config = dict(
    num_hidden_layers=13,
    intermediate_size=448,
    hidden_act='geglu',
    init_std_qkv=0.0395,
    optimizer='muon_variant',
    lr_head=0.00865,
    z_loss=0.0001,
)
Each number is 200 + 30 x the weight over its row's rms, rounded and kept within 0 to 999. Layers, rows and columns count from 0. The size before them is the row's rms in percent of the matrix's.

# layer 4 MLP down, 160x448, rms 0.037, rows 92-122, columns 0-223
100,273,191,205,255,173,230,183,232,266,202,294,188,239,205,211,258,188,233,180,234,156,259,193,175,256,242,215,222,199,215,211,183,207,185,262,161,222,289,177,197,179,206,140,220,176,187,253,172,159,148,215,196,187,217,214,164,197,184,149,190,200,271,201,211,161,143,149,215,181,214,196,174,201,145,188,232,187,182,173,214,185,152,155,196,207,195,227,188,240,231,154,177,148,233,158,225,174,183,212,153,189,242,149,137,180,176,182,182,211,187,215,151,219,222,220,179,180,166,221,169,194,199,207,211,148,188,160,165,201,267,204,183,173,223,183,234,231,170,242,218,206,190,188,161,179,161,230,218,244,238,178,171,205,191,224,241,225,180,174,201,205,227,177,183,204,189,177,200,152,237,239,178,243,209,197,194,186,200,170,177,203,212,200,230,240,216,199,224,183,181,240,191,151,151,189,145,193,219,177,218,189,203,245,240,198,180,185,200,189,228,220,249,135,207,174,198,205,207,196,204,162,233,222,209
103,185,205,211,182,215,245,213,225,187,178,244,283,194,211,221,179,203,191,170,239,198,231,226,186,187,193,226,244,169,222,241,202,147,182,180,210,153,160,264,198,198,210,179,172,185,183,224,187,220,249,214,216,212,197,201,202,299,243,191,173,202,208,154,187,178,174,224,210,192,192,205,169,166,219,169,192,239,167,212,170,132,229,151,180,251,140,208,197,131,221,232,208,230,190,183,237,165,166,162,198,205,178,188,189,167,123,181,232,242,184,174,148,212,242,200,231,209,202,234,237,162,212,187,274,232,219,194,238,181,188,187,235,180,220,185,218,173,200,245,243,133,183,212,186,202,215,217,134,191,178,216,204,252,223,208,170,198,207,200,158,215,240,227,212,197,118,217,195,210,172,230,144,181,179,220,219,196,171,203,174,189,213,205,181,212,198,178,176,251,209,238,202,250,234,232,171,178,180,194,192,204,259,221,219,179,237,171,216,192,165,136,213,176,259,133,228,213,205,182,213,128,207,189,255
098,214,228,210,193,179,209,258,200,164,224,197,246,170,250,175,212,179,195,179,142,235,193,238,248,189,172,155,148,214,149,250,179,227,245,240,160,179,214,215,199,231,174,161,180,154,223,213,190,170,186,182,159,188,175,198,222,187,146,202,155,195,214,174,198,194,240,218,208,230,211,191,179,220,214,221,210,195,227,167,119,158,209,193,165,216,219,130,213,216,194,241,155,193,228,211,206,158,186,205,231,198,197,204,191,200,223,136,246,200,225,169,196,172,154,199,176,271,238,202,233,163,182,247,161,166,198,188,224,222,183,171,151,195,212,140,222,153,209,204,234,213,203,244,206,211,233,143,181,252,207,190,219,242,226,191,157,228,166,161,223,177,137,186,158,210,193,211,235,157,251,201,167,198,215,218,144,191,170,167,214,208,209,203,217,228,188,219,202,129,170,214,136,229,173,200,198,228,185,200,294,201,222,198,230,163,222,171,228,204,207,208,184,163,229,215,237,215,271,219,180,220,146,184,213
102,180,269,230,213,209,245,187,208,177,204,166,200,224,192,221,199,216,176,173,162,198,173,203,227,244,216,263,160,224,221,205,186,265,179,218,220,206,228,145,172,181,153,161,150,208,224,221,129,210,182,239,151,215,242,233,127,185,130,181,293,207,170,200,222,221,208,210,233,237,175,149,212,252,233,216,192,168,217,229,176,222,208,201,194,221,250,219,154,205,206,179,235,172,210,201,228,258,228,179,213,257,182,214,213,231,220,182,209,193,151,192,206,218,227,137,212,221,192,252,241,212,216,222,160,175,153,213,190,204,223,238,233,228,226,186,211,231,162,245,178,153,225,224,255,188,231,194,254,137,214,165,210,231,193,162,193,185,228,197,167,182,222,221,192,253,196,141,214,196,184,177,169,235,185,265,191,230,182,100,211,166,172,242,222,203,171,225,198,181,167,161,208,163,179,172,249,226,236,164,174,191,206,241,235,151,214,236,213,191,178,205,217,161,178,257,199,200,183,186,249,225,175,232,171
094,206,206,213,127,245,225,216,234,204,225,262,204,245,155,138,182,180,164,184,161,167,228,234,145,205,204,235,218,198,228,223,153,161,177,179,200,247,229,214,194,199,208,252,154,214,175,200,184,193,167,223,239,145,204,175,207,235,221,192,201,202,219,169,213,206,169,216,214,195,142,208,194,198,209,142,193,226,203,207,243,196,272,234,233,161,225,191,146,242,207,164,178,218,200,167,233,234,216,188,204,213,157,199,226,209,229,212,188,185,243,199,229,211,199,194,187,210,183,237,251,225,200,153,218,145,228,194,216,200,148,188,220,159,163,164,176,179,168,229,172,183,222,194,256,236,239,196,278,173,182,213,195,176,226,210,143,147,213,199,174,157,180,158,186,185,139,184,176,164,224,196,204,165,297,214,177,189,185,235,177,191,216,188,276,221,225,235,269,213,219,196,206,127,181,155,168,205,128,173,259,235,169,171,191,273,227,211,190,240,209,183,220,216,219,211,155,158,199,160,190,231,256,212,204
097,184,212,183,197,208,134,212,238,224,180,211,249,232,227,183,200,209,173,179,163,163,202,170,244,155,191,192,194,217,211,184,199,236,193,168,197,229,179,202,177,167,192,237,219,189,212,171,188,179,220,186,166,203,177,204,172,155,155,201,233,220,163,182,260,219,218,172,194,206,178,218,189,180,200,217,201,182,197,145,247,221,161,140,202,242,204,184,247,209,215,209,228,237,283,230,248,155,174,227,225,236,225,225,219,165,233,173,192,145,163,134,198,213,160,218,185,163,156,191,257,178,207,237,183,216,194,195,233,189,190,238,235,181,203,232,152,199,218,180,182,182,264,201,228,236,221,198,197,181,197,221,186,167,179,190,214,190,246,187,202,173,203,198,167,195,235,170,217,195,166,167,198,186,189,185,216,194,168,193,260,164,238,182,267,168,200,142,172,253,130,192,227,193,177,227,227,198,215,156,171,196,215,222,174,256,214,195,201,209,194,183,175,203,245,189,240,224,186,260,191,165,213,175,155
110,179,141,209,245,194,133,186,171,181,176,159,196,170,223,129,184,239,208,247,264,191,216,203,222,205,193,202,204,211,217,137,189,239,206,173,203,245,198,200,231,239,242,182,197,221,242,190,250,162,165,179,193,240,199,207,204,181,254,195,165,225,217,164,169,201,264,181,250,181,248,227,196,171,188,196,253,218,141,188,187,198,198,201,181,260,174,205,175,198,170,175,163,194,201,227,226,212,202,233,226,241,196,187,179,194,216,183,204,178,232,194,179,210,193,188,175,196,225,191,187,265,193,157,178,205,194,220,224,178,189,128,197,170,226,170,181,220,216,204,193,174,209,171,184,201,170,223,238,226,172,231,177,197,185,174,188,233,195,243,159,218,216,136,225,202,219,234,251,245,155,166,214,169,150,236,206,221,248,262,229,237,158,165,198,144,163,250,211,225,155,211,193,199,161,188,203,142,229,195,251,189,267,146,226,210,244,170,245,201,183,198,188,162,192,194,173,135,161,185,196,206,230,151,212
101,206,219,114,249,216,191,135,277,197,233,224,237,189,191,176,174,215,234,248,211,209,230,222,155,203,190,161,193,203,187,227,246,265,173,179,214,192,229,221,213,220,189,248,260,179,163,209,206,217,187,223,176,187,180,215,219,203,188,184,231,172,228,192,111,242,176,201,221,216,220,228,185,169,228,191,227,167,257,192,194,246,197,190,184,200,186,206,202,223,217,178,168,207,170,215,236,182,207,193,208,215,198,235,222,199,159,171,189,151,232,231,171,230,218,171,212,214,194,173,220,195,176,194,221,253,184,170,240,174,225,146,221,204,226,208,234,202,189,168,208,224,184,170,192,220,135,163,273,255,186,176,224,170,155,176,196,191,231,179,178,171,255,178,205,177,153,237,176,196,186,252,198,217,148,187,201,200,205,242,185,176,193,186,214,206,193,201,233,255,201,178,182,186,218,195,162,157,211,194,250,196,211,223,158,109,208,161,198,221,147,200,251,223,193,165,201,137,245,128,210,215,239,185,201
116,214,147,219,177,228,156,163,220,230,192,140,197,169,220,162,197,229,187,192,146,235,192,206,202,221,146,188,226,210,168,176,181,247,194,201,221,166,122,214,245,226,170,243,206,207,198,188,232,212,196,179,214,230,160,187,216,185,260,192,223,149,201,182,209,198,263,214,187,158,205,209,191,158,221,178,228,207,160,204,168,235,262,155,219,195,164,232,201,240,224,209,168,177,211,223,181,176,202,252,161,178,209,217,205,227,168,182,171,188,229,197,231,196,184,178,195,182,197,251,200,215,275,198,236,217,209,264,217,203,232,223,178,165,215,197,185,245,157,152,155,188,176,158,192,156,248,194,235,226,180,211,216,217,213,215,203,219,182,243,200,194,186,194,213,172,240,196,134,235,178,213,223,194,211,218,209,199,190,197,168,206,217,151,149,224,223,204,230,211,196,180,187,234,276,219,177,212,147,170,190,160,205,190,269,224,185,193,184,237,162,191,214,221,174,180,190,221,266,189,199,205,190,213,167
103,145,226,257,195,167,193,216,119,206,235,270,233,255,168,180,181,251,230,196,201,228,197,216,147,161,193,208,214,201,160,154,155,154,208,196,218,203,166,232,241,234,199,194,202,152,232,219,200,170,160,169,235,198,196,196,178,171,149,189,193,192,168,216,156,225,189,182,207,192,205,211,160,177,264,187,225,194,174,170,244,139,182,230,230,222,205,207,166,181,230,230,172,149,261,233,177,246,243,171,234,204,159,208,221,123,219,197,196,288,220,248,170,167,231,186,208,196,164,234,176,200,173,211,247,158,190,214,199,203,185,161,214,209,192,212,242,163,115,227,181,231,240,210,178,203,206,190,225,218,242,185,224,191,183,207,178,247,214,156,243,225,172,215,215,201,215,254,162,236,187,177,198,185,197,156,188,219,222,220,225,273,209,210,214,207,194,173,198,204,201,189,191,229,180,224,238,179,201,196,280,226,196,269,206,196,217,205,223,222,195,200,158,202,162,189,175,171,219,229,140,171,195,204,237
095,180,165,222,163,173,134,167,194,135,180,198,234,204,206,195,194,186,241,190,153,198,226,211,210,243,166,225,199,199,177,215,165,216,182,171,191,163,149,225,233,201,251,178,155,187,222,198,200,196,181,176,221,261,193,149,214,186,234,235,222,168,237,244,184,228,206,182,175,246,236,209,192,207,210,215,194,159,164,188,208,246,211,241,196,193,237,189,183,213,273,215,207,190,177,190,145,245,126,230,272,220,160,175,203,205,171,222,216,206,173,237,159,200,175,205,177,168,187,214,199,182,220,185,203,232,205,265,228,223,205,171,238,205,132,202,206,171,202,210,209,194,204,181,209,201,213,209,194,233,155,234,185,183,228,196,171,134,274,213,182,209,248,220,236,193,239,205,201,198,215,237,232,167,244,196,170,233,166,221,183,185,206,261,190,190,139,205,208,261,187,144,237,174,226,190,146,161,214,230,175,156,202,163,269,309,197,284,172,163,194,169,177,175,211,215,164,188,185,220,239,231,207,206,160
112,142,229,178,215,201,202,226,243,206,230,215,99,196,182,171,193,182,217,204,202,225,195,176,140,235,214,208,215,229,217,224,211,218,202,199,236,206,230,210,209,280,178,210,155,217,209,211,198,143,157,186,203,241,164,206,184,208,167,210,245,185,234,218,192,218,240,171,258,189,198,213,228,200,147,214,222,193,252,160,191,136,238,183,205,243,216,186,157,253,168,218,214,216,189,197,220,229,231,219,197,166,213,202,212,215,200,152,186,227,197,213,228,172,237,188,235,178,203,193,202,205,177,190,206,241,208,148,211,178,201,107,218,206,243,213,185,210,232,203,197,180,197,166,153,180,218,178,181,237,162,137,199,226,142,171,169,183,180,201,181,201,155,193,206,240,157,188,242,275,123,233,209,185,210,187,216,184,200,221,148,171,150,198,250,246,271,186,238,189,173,231,175,230,196,155,222,196,148,166,185,217,105,239,207,191,237,207,139,146,140,173,270,169,156,221,228,159,244,212,179,223,208,233,181
096,209,214,188,206,191,142,176,155,146,193,220,224,204,220,179,228,195,215,173,219,193,236,204,173,191,156,253,194,226,216,235,197,196,198,213,201,154,207,178,197,169,231,239,182,172,200,216,152,207,168,157,243,219,203,181,229,177,263,229,205,208,245,190,210,220,216,224,188,200,235,205,189,209,202,156,217,241,167,179,206,209,235,223,185,205,193,179,226,225,182,168,175,237,168,166,213,272,220,239,185,186,201,258,203,198,188,186,173,194,215,268,229,184,166,234,199,194,184,172,221,162,201,224,237,181,183,239,201,216,188,171,168,255,202,243,196,159,234,241,227,211,201,177,150,242,207,286,126,220,192,231,182,192,207,241,208,166,204,194,209,218,211,198,202,244,173,187,231,202,240,186,217,153,224,186,195,193,183,221,255,199,223,263,266,229,127,231,159,121,207,200,215,207,186,202,229,209,209,200,213,212,201,156,191,215,156,250,172,177,211,203,237,199,176,228,231,179,135,179,221,201,198,187,240
106,198,190,148,227,216,138,214,194,192,197,238,238,223,255,217,185,196,196,170,176,155,185,221,135,144,167,205,203,196,220,209,199,209,215,221,181,147,243,227,192,192,173,182,208,249,193,209,235,193,223,122,191,145,116,233,155,176,227,186,192,167,140,239,246,238,167,221,157,199,208,156,106,133,212,154,214,211,142,203,200,224,185,163,197,213,188,186,207,235,198,180,228,233,187,239,209,143,180,204,208,222,190,187,229,199,231,223,149,233,205,170,225,164,195,219,181,206,176,221,213,180,178,208,199,204,189,181,193,220,170,183,210,201,183,214,190,190,227,150,194,228,255,182,220,256,175,203,200,157,158,155,247,216,181,216,190,180,199,149,176,234,211,246,213,221,150,198,222,219,211,208,196,171,189,226,172,179,173,179,176,215,133,197,137,219,203,170,165,208,186,237,218,201,256,136,178,225,207,211,142,241,225,222,221,195,188,256,184,205,170,171,188,185,236,195,160,227,185,207,205,237,175,230,206
094,234,194,202,218,221,226,137,175,198,235,223,98,198,183,204,190,218,214,240,233,230,201,217,156,179,149,193,246,183,230,234,189,183,213,192,253,161,208,169,209,235,241,173,150,205,232,175,193,211,202,164,164,157,214,249,120,244,193,181,202,155,191,237,185,202,153,169,190,201,162,188,177,219,162,167,149,196,232,205,199,200,182,230,240,221,251,188,217,177,220,188,195,195,148,137,150,193,207,249,247,240,225,213,195,252,158,200,151,145,211,246,188,213,253,189,205,167,269,185,178,259,245,228,212,255,204,172,212,175,187,151,233,161,173,187,193,227,138,157,243,207,206,197,190,177,256,186,178,226,211,211,256,200,183,240,194,224,161,157,159,173,212,186,185,236,135,190,184,174,167,209,207,236,187,210,170,170,188,243,182,201,202,239,192,218,159,210,224,191,248,187,199,215,174,268,147,196,222,210,195,194,228,162,185,179,212,180,197,225,176,208,211,177,145,218,201,200,200,181,201,244,182,216,223
100,182,180,210,217,190,196,157,261,195,197,228,168,182,228,196,213,177,222,218,197,176,257,220,185,191,228,184,223,162,200,200,206,157,231,191,202,212,155,178,155,204,231,206,175,216,231,243,208,198,255,218,181,201,255,207,205,232,222,163,129,221,193,221,239,164,207,203,165,196,175,197,196,261,200,151,198,265,229,211,241,248,150,187,233,181,217,210,198,192,191,177,227,157,206,197,169,136,145,175,231,193,212,200,176,191,165,165,187,214,172,251,176,192,241,179,207,230,201,193,168,192,212,185,207,135,234,267,212,209,169,204,192,178,149,208,189,107,215,178,233,202,137,183,187,209,221,160,196,204,166,200,203,149,183,187,223,181,224,181,202,253,205,185,244,178,170,209,189,234,201,188,229,243,139,214,180,187,156,194,200,184,262,150,214,198,194,152,225,264,214,123,249,166,165,217,160,173,187,182,155,183,178,212,175,183,258,208,201,226,196,242,201,186,173,200,169,200,248,199,226,222,214,228,219
101,179,187,182,194,215,172,168,186,221,135,134,211,207,238,215,241,205,204,227,198,214,186,214,215,199,208,157,193,144,211,169,180,197,249,189,173,202,227,183,147,223,163,176,205,171,234,198,204,225,233,232,169,195,204,239,179,222,231,224,192,220,206,215,193,249,127,194,183,202,242,197,176,157,229,199,192,215,226,208,163,247,206,199,260,139,203,187,170,208,149,183,200,221,194,211,183,183,165,237,189,197,187,284,213,192,277,188,237,193,238,185,185,196,205,192,132,203,213,237,192,258,216,235,252,168,186,227,222,190,157,218,228,188,188,179,163,198,172,176,181,217,188,179,147,198,228,246,257,225,191,168,194,186,163,226,151,220,215,222,201,173,139,251,192,163,222,236,192,272,192,225,202,234,169,215,249,165,201,256,208,210,232,224,163,210,249,210,179,190,214,201,160,195,213,172,177,175,168,149,193,220,182,180,163,226,165,247,240,184,155,265,144,217,192,264,224,198,211,163,241,222,252,210,164
105,170,198,230,186,189,215,147,193,229,157,187,158,254,174,200,212,237,235,267,233,252,269,214,194,221,178,245,258,245,152,229,233,193,165,246,203,210,130,238,222,208,151,173,187,226,210,257,225,164,175,209,240,230,192,271,238,218,266,234,177,146,184,215,219,184,232,214,222,216,225,245,162,185,199,203,146,192,225,170,227,230,192,218,154,205,225,203,204,156,202,238,163,201,227,207,258,214,154,252,185,238,164,199,240,183,252,166,186,236,149,241,204,156,192,154,178,168,204,187,155,205,213,226,212,193,226,222,211,183,254,224,192,154,176,217,215,200,194,176,224,198,159,171,137,240,190,210,171,196,217,225,189,210,187,258,204,185,176,228,225,143,173,172,174,143,169,204,196,174,206,217,209,201,217,191,198,213,238,214,192,220,171,214,175,251,188,217,224,219,210,229,199,152,193,172,189,230,189,221,191,234,189,146,226,168,170,180,172,151,187,233,246,168,183,173,209,199,198,240,119,168,228,206,223
097,242,279,241,205,255,248,197,221,215,154,221,205,186,183,198,202,165,183,164,210,207,147,189,183,186,174,219,211,231,197,207,226,209,208,228,179,225,230,197,212,171,196,258,259,234,170,177,213,162,152,282,169,197,185,201,172,233,189,236,194,183,206,200,124,248,203,249,242,221,151,139,214,233,210,166,224,184,155,216,220,174,229,164,243,169,144,165,231,194,190,243,157,199,221,215,176,204,156,194,166,200,263,210,238,204,244,195,188,209,198,139,206,198,196,135,217,237,209,204,219,156,229,182,164,255,195,226,214,188,249,232,209,257,149,153,245,170,202,212,251,207,233,127,186,221,166,190,207,218,184,169,220,234,224,225,188,232,197,216,218,159,201,180,217,215,241,235,169,213,180,238,237,136,178,261,193,209,186,224,211,153,236,220,196,208,219,198,239,222,224,187,157,197,211,217,216,231,216,204,185,193,175,142,157,203,161,175,153,240,232,230,187,247,221,204,169,149,174,175,211,209,169,250,160
102,204,225,163,174,182,170,212,164,197,185,210,249,206,246,146,221,219,246,232,188,232,141,143,206,163,258,219,214,262,213,171,200,236,206,207,172,242,224,205,204,232,195,211,218,132,222,208,171,195,189,177,169,240,218,203,207,179,165,207,246,202,241,204,181,152,217,190,200,202,157,235,201,213,195,190,166,191,168,149,215,177,221,231,239,265,187,170,149,204,188,142,208,209,204,163,210,232,222,233,196,207,163,183,222,185,174,172,150,170,203,203,177,237,238,227,168,215,179,242,121,162,149,192,191,245,195,184,216,218,253,212,262,148,221,232,199,201,216,233,203,195,180,232,194,141,178,191,231,226,253,200,207,159,175,200,234,227,205,133,213,205,103,227,173,154,245,217,160,191,181,208,164,215,210,174,205,152,221,205,206,237,188,170,255,226,218,184,188,228,229,159,188,150,188,221,191,218,244,158,247,236,167,203,179,152,213,224,234,142,219,191,180,108,216,210,167,196,141,236,161,155,231,164,216
094,225,200,246,164,168,139,161,193,182,187,186,213,206,139,213,193,209,204,153,229,192,242,232,218,193,125,181,201,162,168,226,205,136,222,202,168,241,181,239,169,228,155,195,247,224,226,171,150,150,186,176,179,203,219,220,162,219,177,251,202,174,162,206,196,208,242,203,197,178,200,181,236,200,194,164,198,222,199,195,202,167,166,174,198,209,200,159,221,161,184,198,203,197,165,203,145,254,242,192,222,200,240,243,170,166,191,201,193,226,223,210,214,170,199,243,216,201,199,170,197,254,157,180,232,123,200,175,216,136,209,190,206,219,202,220,189,205,160,280,222,236,209,192,241,159,190,189,194,184,222,155,223,194,196,171,203,226,209,171,169,217,249,209,218,192,180,144,222,216,203,225,226,176,185,162,194,208,175,164,222,170,248,160,238,200,205,171,175,195,196,234,186,227,239,120,153,176,178,257,168,235,230,248,197,270,184,215,201,247,243,154,173,208,218,210,207,260,232,211,173,204,189,185,214
094,178,200,206,203,179,222,220,190,182,184,169,195,227,192,226,233,177,208,132,217,170,218,194,202,212,190,130,157,223,206,149,216,209,210,208,184,205,232,228,186,187,211,275,199,244,210,222,208,161,234,226,146,221,197,154,174,221,188,163,180,177,185,182,170,164,171,233,174,214,159,203,225,187,263,245,186,206,164,189,161,206,161,180,158,183,213,177,205,194,181,172,195,171,204,170,173,178,156,194,231,185,238,232,259,164,197,168,232,186,244,230,204,217,184,199,164,215,208,200,216,174,267,208,226,249,206,212,192,191,175,240,225,179,212,227,180,141,170,163,119,229,199,157,217,232,150,162,237,148,173,190,235,219,212,237,227,199,184,192,198,221,176,238,190,163,206,179,150,221,175,201,170,187,168,214,225,175,179,151,230,106,191,239,220,153,216,153,212,174,187,198,196,170,213,231,147,165,195,213,224,243,210,232,200,138,243,256,214,164,192,228,189,146,224,154,222,228,241,141,246,170,284,203,214
107,203,217,204,176,172,197,192,235,170,178,204,166,226,180,165,212,200,205,190,219,174,216,171,235,185,192,200,219,183,185,158,223,226,144,230,245,226,205,212,199,218,173,208,176,211,226,223,255,159,215,195,197,256,235,239,157,256,201,250,223,197,204,182,216,205,224,170,159,229,196,201,202,185,205,202,232,119,213,176,214,209,163,266,153,164,212,177,201,153,232,175,176,226,210,181,198,210,223,200,202,214,200,180,216,190,177,268,210,208,222,183,223,217,195,184,245,205,192,190,207,214,196,210,205,208,221,211,154,179,254,183,154,201,178,150,210,205,212,220,231,225,187,188,131,206,195,193,218,196,228,167,217,227,188,182,202,163,267,264,173,193,229,217,202,200,230,154,160,224,193,228,264,213,229,218,244,189,197,208,176,197,162,182,197,209,211,215,168,224,216,181,242,211,224,178,205,154,175,180,157,220,192,182,202,169,169,229,179,212,161,132,249,226,185,160,235,206,187,250,232,201,157,260,145
098,158,223,220,229,194,201,120,223,208,244,153,163,186,233,161,179,204,198,193,192,184,249,198,204,214,168,195,232,201,206,102,159,200,184,218,146,160,158,149,178,186,208,253,199,248,230,171,185,166,215,266,225,228,237,224,153,238,194,162,236,172,189,211,223,155,214,193,234,179,204,162,162,244,197,218,189,215,195,201,159,219,192,210,197,209,152,188,178,200,208,181,227,180,199,223,191,179,217,190,196,216,116,136,158,242,227,175,216,170,174,231,143,236,169,223,210,157,217,161,169,241,135,134,185,181,195,211,185,199,171,235,187,204,194,186,196,162,210,216,168,149,171,179,188,188,202,190,153,172,177,207,171,230,189,233,167,195,217,215,182,113,217,186,324,195,142,190,251,212,238,191,172,183,169,195,195,201,230,170,211,170,185,202,217,208,147,212,154,237,181,193,187,199,178,218,192,195,155,167,167,204,177,207,199,226,257,249,230,203,200,163,267,200,204,199,171,255,252,170,230,165,168,225,197
093,175,252,196,175,199,169,131,154,184,196,156,227,173,212,225,203,177,214,193,205,166,181,226,175,266,202,192,195,241,206,216,201,134,231,197,184,209,202,155,238,216,204,156,195,187,166,229,181,189,187,157,217,237,234,156,164,179,227,147,179,196,183,214,162,179,174,229,213,141,234,193,215,206,189,182,245,177,195,231,204,180,170,254,198,195,213,214,183,257,235,183,186,189,197,243,200,187,204,190,151,203,157,234,223,126,225,156,222,209,169,224,137,193,155,158,241,157,163,186,156,182,228,228,200,199,189,200,219,166,210,200,221,242,208,220,233,198,218,236,226,168,158,154,146,185,248,192,193,219,210,226,230,209,213,177,237,170,215,178,182,230,198,225,261,207,189,175,174,216,235,249,225,192,177,238,211,208,214,150,162,201,266,248,165,202,222,212,191,237,228,248,159,211,248,201,178,202,190,241,183,173,176,204,205,144,238,250,160,245,231,193,162,228,224,247,182,233,170,167,161,230,121,201,217
098,216,181,212,187,178,185,220,132,185,190,251,216,185,226,175,190,206,247,142,254,224,234,211,160,193,212,214,205,146,196,236,198,249,207,186,235,190,206,267,192,229,260,199,141,102,187,236,165,247,225,214,187,169,262,206,233,188,213,236,147,223,154,154,210,174,165,182,182,183,177,230,184,173,250,238,202,163,230,184,185,170,207,165,161,191,184,189,213,156,187,192,184,178,171,222,233,220,200,258,196,200,179,177,259,165,161,203,153,203,219,278,209,178,200,182,296,178,283,199,171,195,185,220,211,161,206,208,173,189,187,164,169,187,232,224,216,201,182,215,208,202,170,159,156,189,168,277,236,182,221,186,181,194,203,284,212,175,172,232,196,183,240,233,212,183,177,214,141,203,209,215,135,199,217,208,164,155,195,191,229,200,232,203,207,229,163,172,178,155,224,215,251,231,204,200,197,177,145,243,202,189,203,193,247,212,196,223,176,191,208,211,230,213,233,203,178,182,176,179,180,174,213,217,212
100,230,234,224,193,159,149,188,191,247,218,227,209,192,244,209,200,255,213,194,157,215,229,261,211,168,185,180,199,163,206,224,186,227,193,191,259,200,155,171,145,222,168,182,169,158,214,203,194,160,196,204,247,207,225,205,228,163,239,213,219,202,213,172,207,174,184,185,194,170,209,171,182,152,229,234,136,253,208,247,245,178,192,155,189,183,231,194,217,215,213,244,213,235,219,173,193,189,199,207,186,195,254,188,177,192,272,230,202,259,166,187,179,189,211,218,223,173,235,216,233,271,206,244,185,245,219,189,216,145,180,175,230,176,273,204,230,184,218,198,220,187,161,186,123,148,220,194,177,255,167,148,185,193,197,213,177,278,173,219,179,189,227,194,233,209,246,199,196,188,199,154,273,181,171,191,211,209,179,239,246,253,220,212,255,247,211,204,180,189,196,167,184,184,230,174,113,196,231,178,226,188,185,237,214,196,206,191,229,191,207,211,192,131,156,163,176,198,242,211,191,238,199,215,213
101,237,187,193,196,187,182,205,169,184,208,224,171,220,209,243,193,194,154,140,196,179,213,155,198,220,198,160,178,190,216,206,180,164,209,202,156,166,180,191,172,172,191,161,194,193,175,228,207,213,224,237,207,148,217,224,201,175,196,206,226,212,149,235,213,201,211,211,173,210,160,135,210,235,182,228,248,177,196,214,244,176,209,213,221,193,246,212,230,165,244,257,174,210,252,259,201,210,174,146,250,246,209,140,250,233,208,150,237,208,162,172,223,146,226,212,191,240,216,186,202,209,196,194,197,140,201,222,204,162,193,221,166,175,134,227,211,203,219,172,167,234,214,223,217,258,189,212,204,158,232,221,194,182,137,197,227,205,230,209,227,190,202,199,155,199,234,199,179,178,203,195,209,220,245,222,168,190,181,183,181,157,208,229,182,225,262,186,248,199,261,240,188,237,199,174,158,249,202,205,202,256,200,210,142,196,206,162,215,162,246,252,173,192,221,194,202,164,182,146,202,204,193,208,251
100,254,175,198,189,224,170,196,257,147,208,225,157,206,232,175,167,189,148,174,213,213,209,227,155,199,196,201,178,256,207,141,205,212,231,234,231,165,218,232,251,175,164,199,120,167,174,138,180,173,227,214,202,231,156,212,203,141,227,170,165,190,188,255,213,198,212,207,146,160,191,163,211,187,186,212,192,241,218,198,218,199,219,199,195,199,190,179,189,200,166,188,195,221,179,226,252,184,188,244,241,211,180,264,206,214,186,191,163,172,238,219,137,263,117,217,160,228,197,271,234,203,162,241,178,200,216,175,216,221,158,209,211,210,208,260,213,216,209,144,219,194,163,207,196,204,240,222,199,228,203,207,183,167,208,189,198,197,190,174,163,172,145,223,228,168,222,225,207,159,152,196,174,158,207,242,173,228,184,193,196,164,274,218,182,234,225,231,218,193,171,220,172,207,214,229,176,179,195,200,202,229,211,167,209,167,204,156,196,201,177,178,248,146,182,194,214,165,178,189,150,213,121,216,196
109,130,225,214,250,213,245,197,195,211,198,184,169,192,252,186,212,165,208,221,211,203,176,154,151,210,205,184,217,140,216,161,216,221,180,235,201,138,188,171,160,187,188,157,224,222,182,179,166,240,253,203,253,207,214,134,222,213,170,193,171,183,226,202,255,180,200,247,224,195,184,231,230,225,197,170,193,171,183,187,240,227,209,166,230,188,205,189,231,177,159,229,204,210,149,246,175,166,163,166,249,202,199,179,173,178,220,228,195,156,182,206,195,166,189,144,228,212,239,214,202,221,203,146,192,191,202,138,211,223,191,183,131,188,209,193,204,204,213,218,219,207,206,209,231,235,192,202,208,168,190,212,201,170,199,155,156,164,188,176,114,241,186,120,184,226,189,148,240,213,183,228,195,240,267,141,212,203,160,187,177,158,202,140,204,189,193,216,186,199,172,224,197,207,201,177,206,195,175,248,193,231,153,196,233,227,168,234,155,205,150,175,262,294,192,158,241,205,194,227,228,174,213,201,204
096,162,215,216,215,209,204,231,226,220,226,222,240,207,168,220,227,212,197,223,235,200,228,229,161,175,170,188,210,168,126,215,190,221,256,217,164,214,213,171,195,249,199,233,227,183,212,162,268,185,170,224,172,217,171,168,233,209,157,253,156,195,168,235,179,216,183,174,207,204,206,235,193,176,187,142,181,220,207,204,212,209,220,153,239,123,213,225,213,140,223,216,240,189,203,251,152,213,248,190,197,157,147,184,206,211,243,135,176,154,231,188,228,179,143,227,187,204,189,222,202,172,177,217,245,136,206,243,226,231,216,202,203,201,180,177,233,181,165,172,211,205,213,196,196,211,167,248,189,244,201,213,202,152,270,214,179,158,228,193,192,172,178,223,134,172,232,181,175,187,216,179,189,189,246,210,127,198,148,235,162,227,165,179,190,178,194,209,135,169,184,192,178,228,175,205,207,221,145,242,200,163,211,173,225,171,138,220,212,209,234,184,184,175,256,172,174,225,245,187,213,218,175,210,226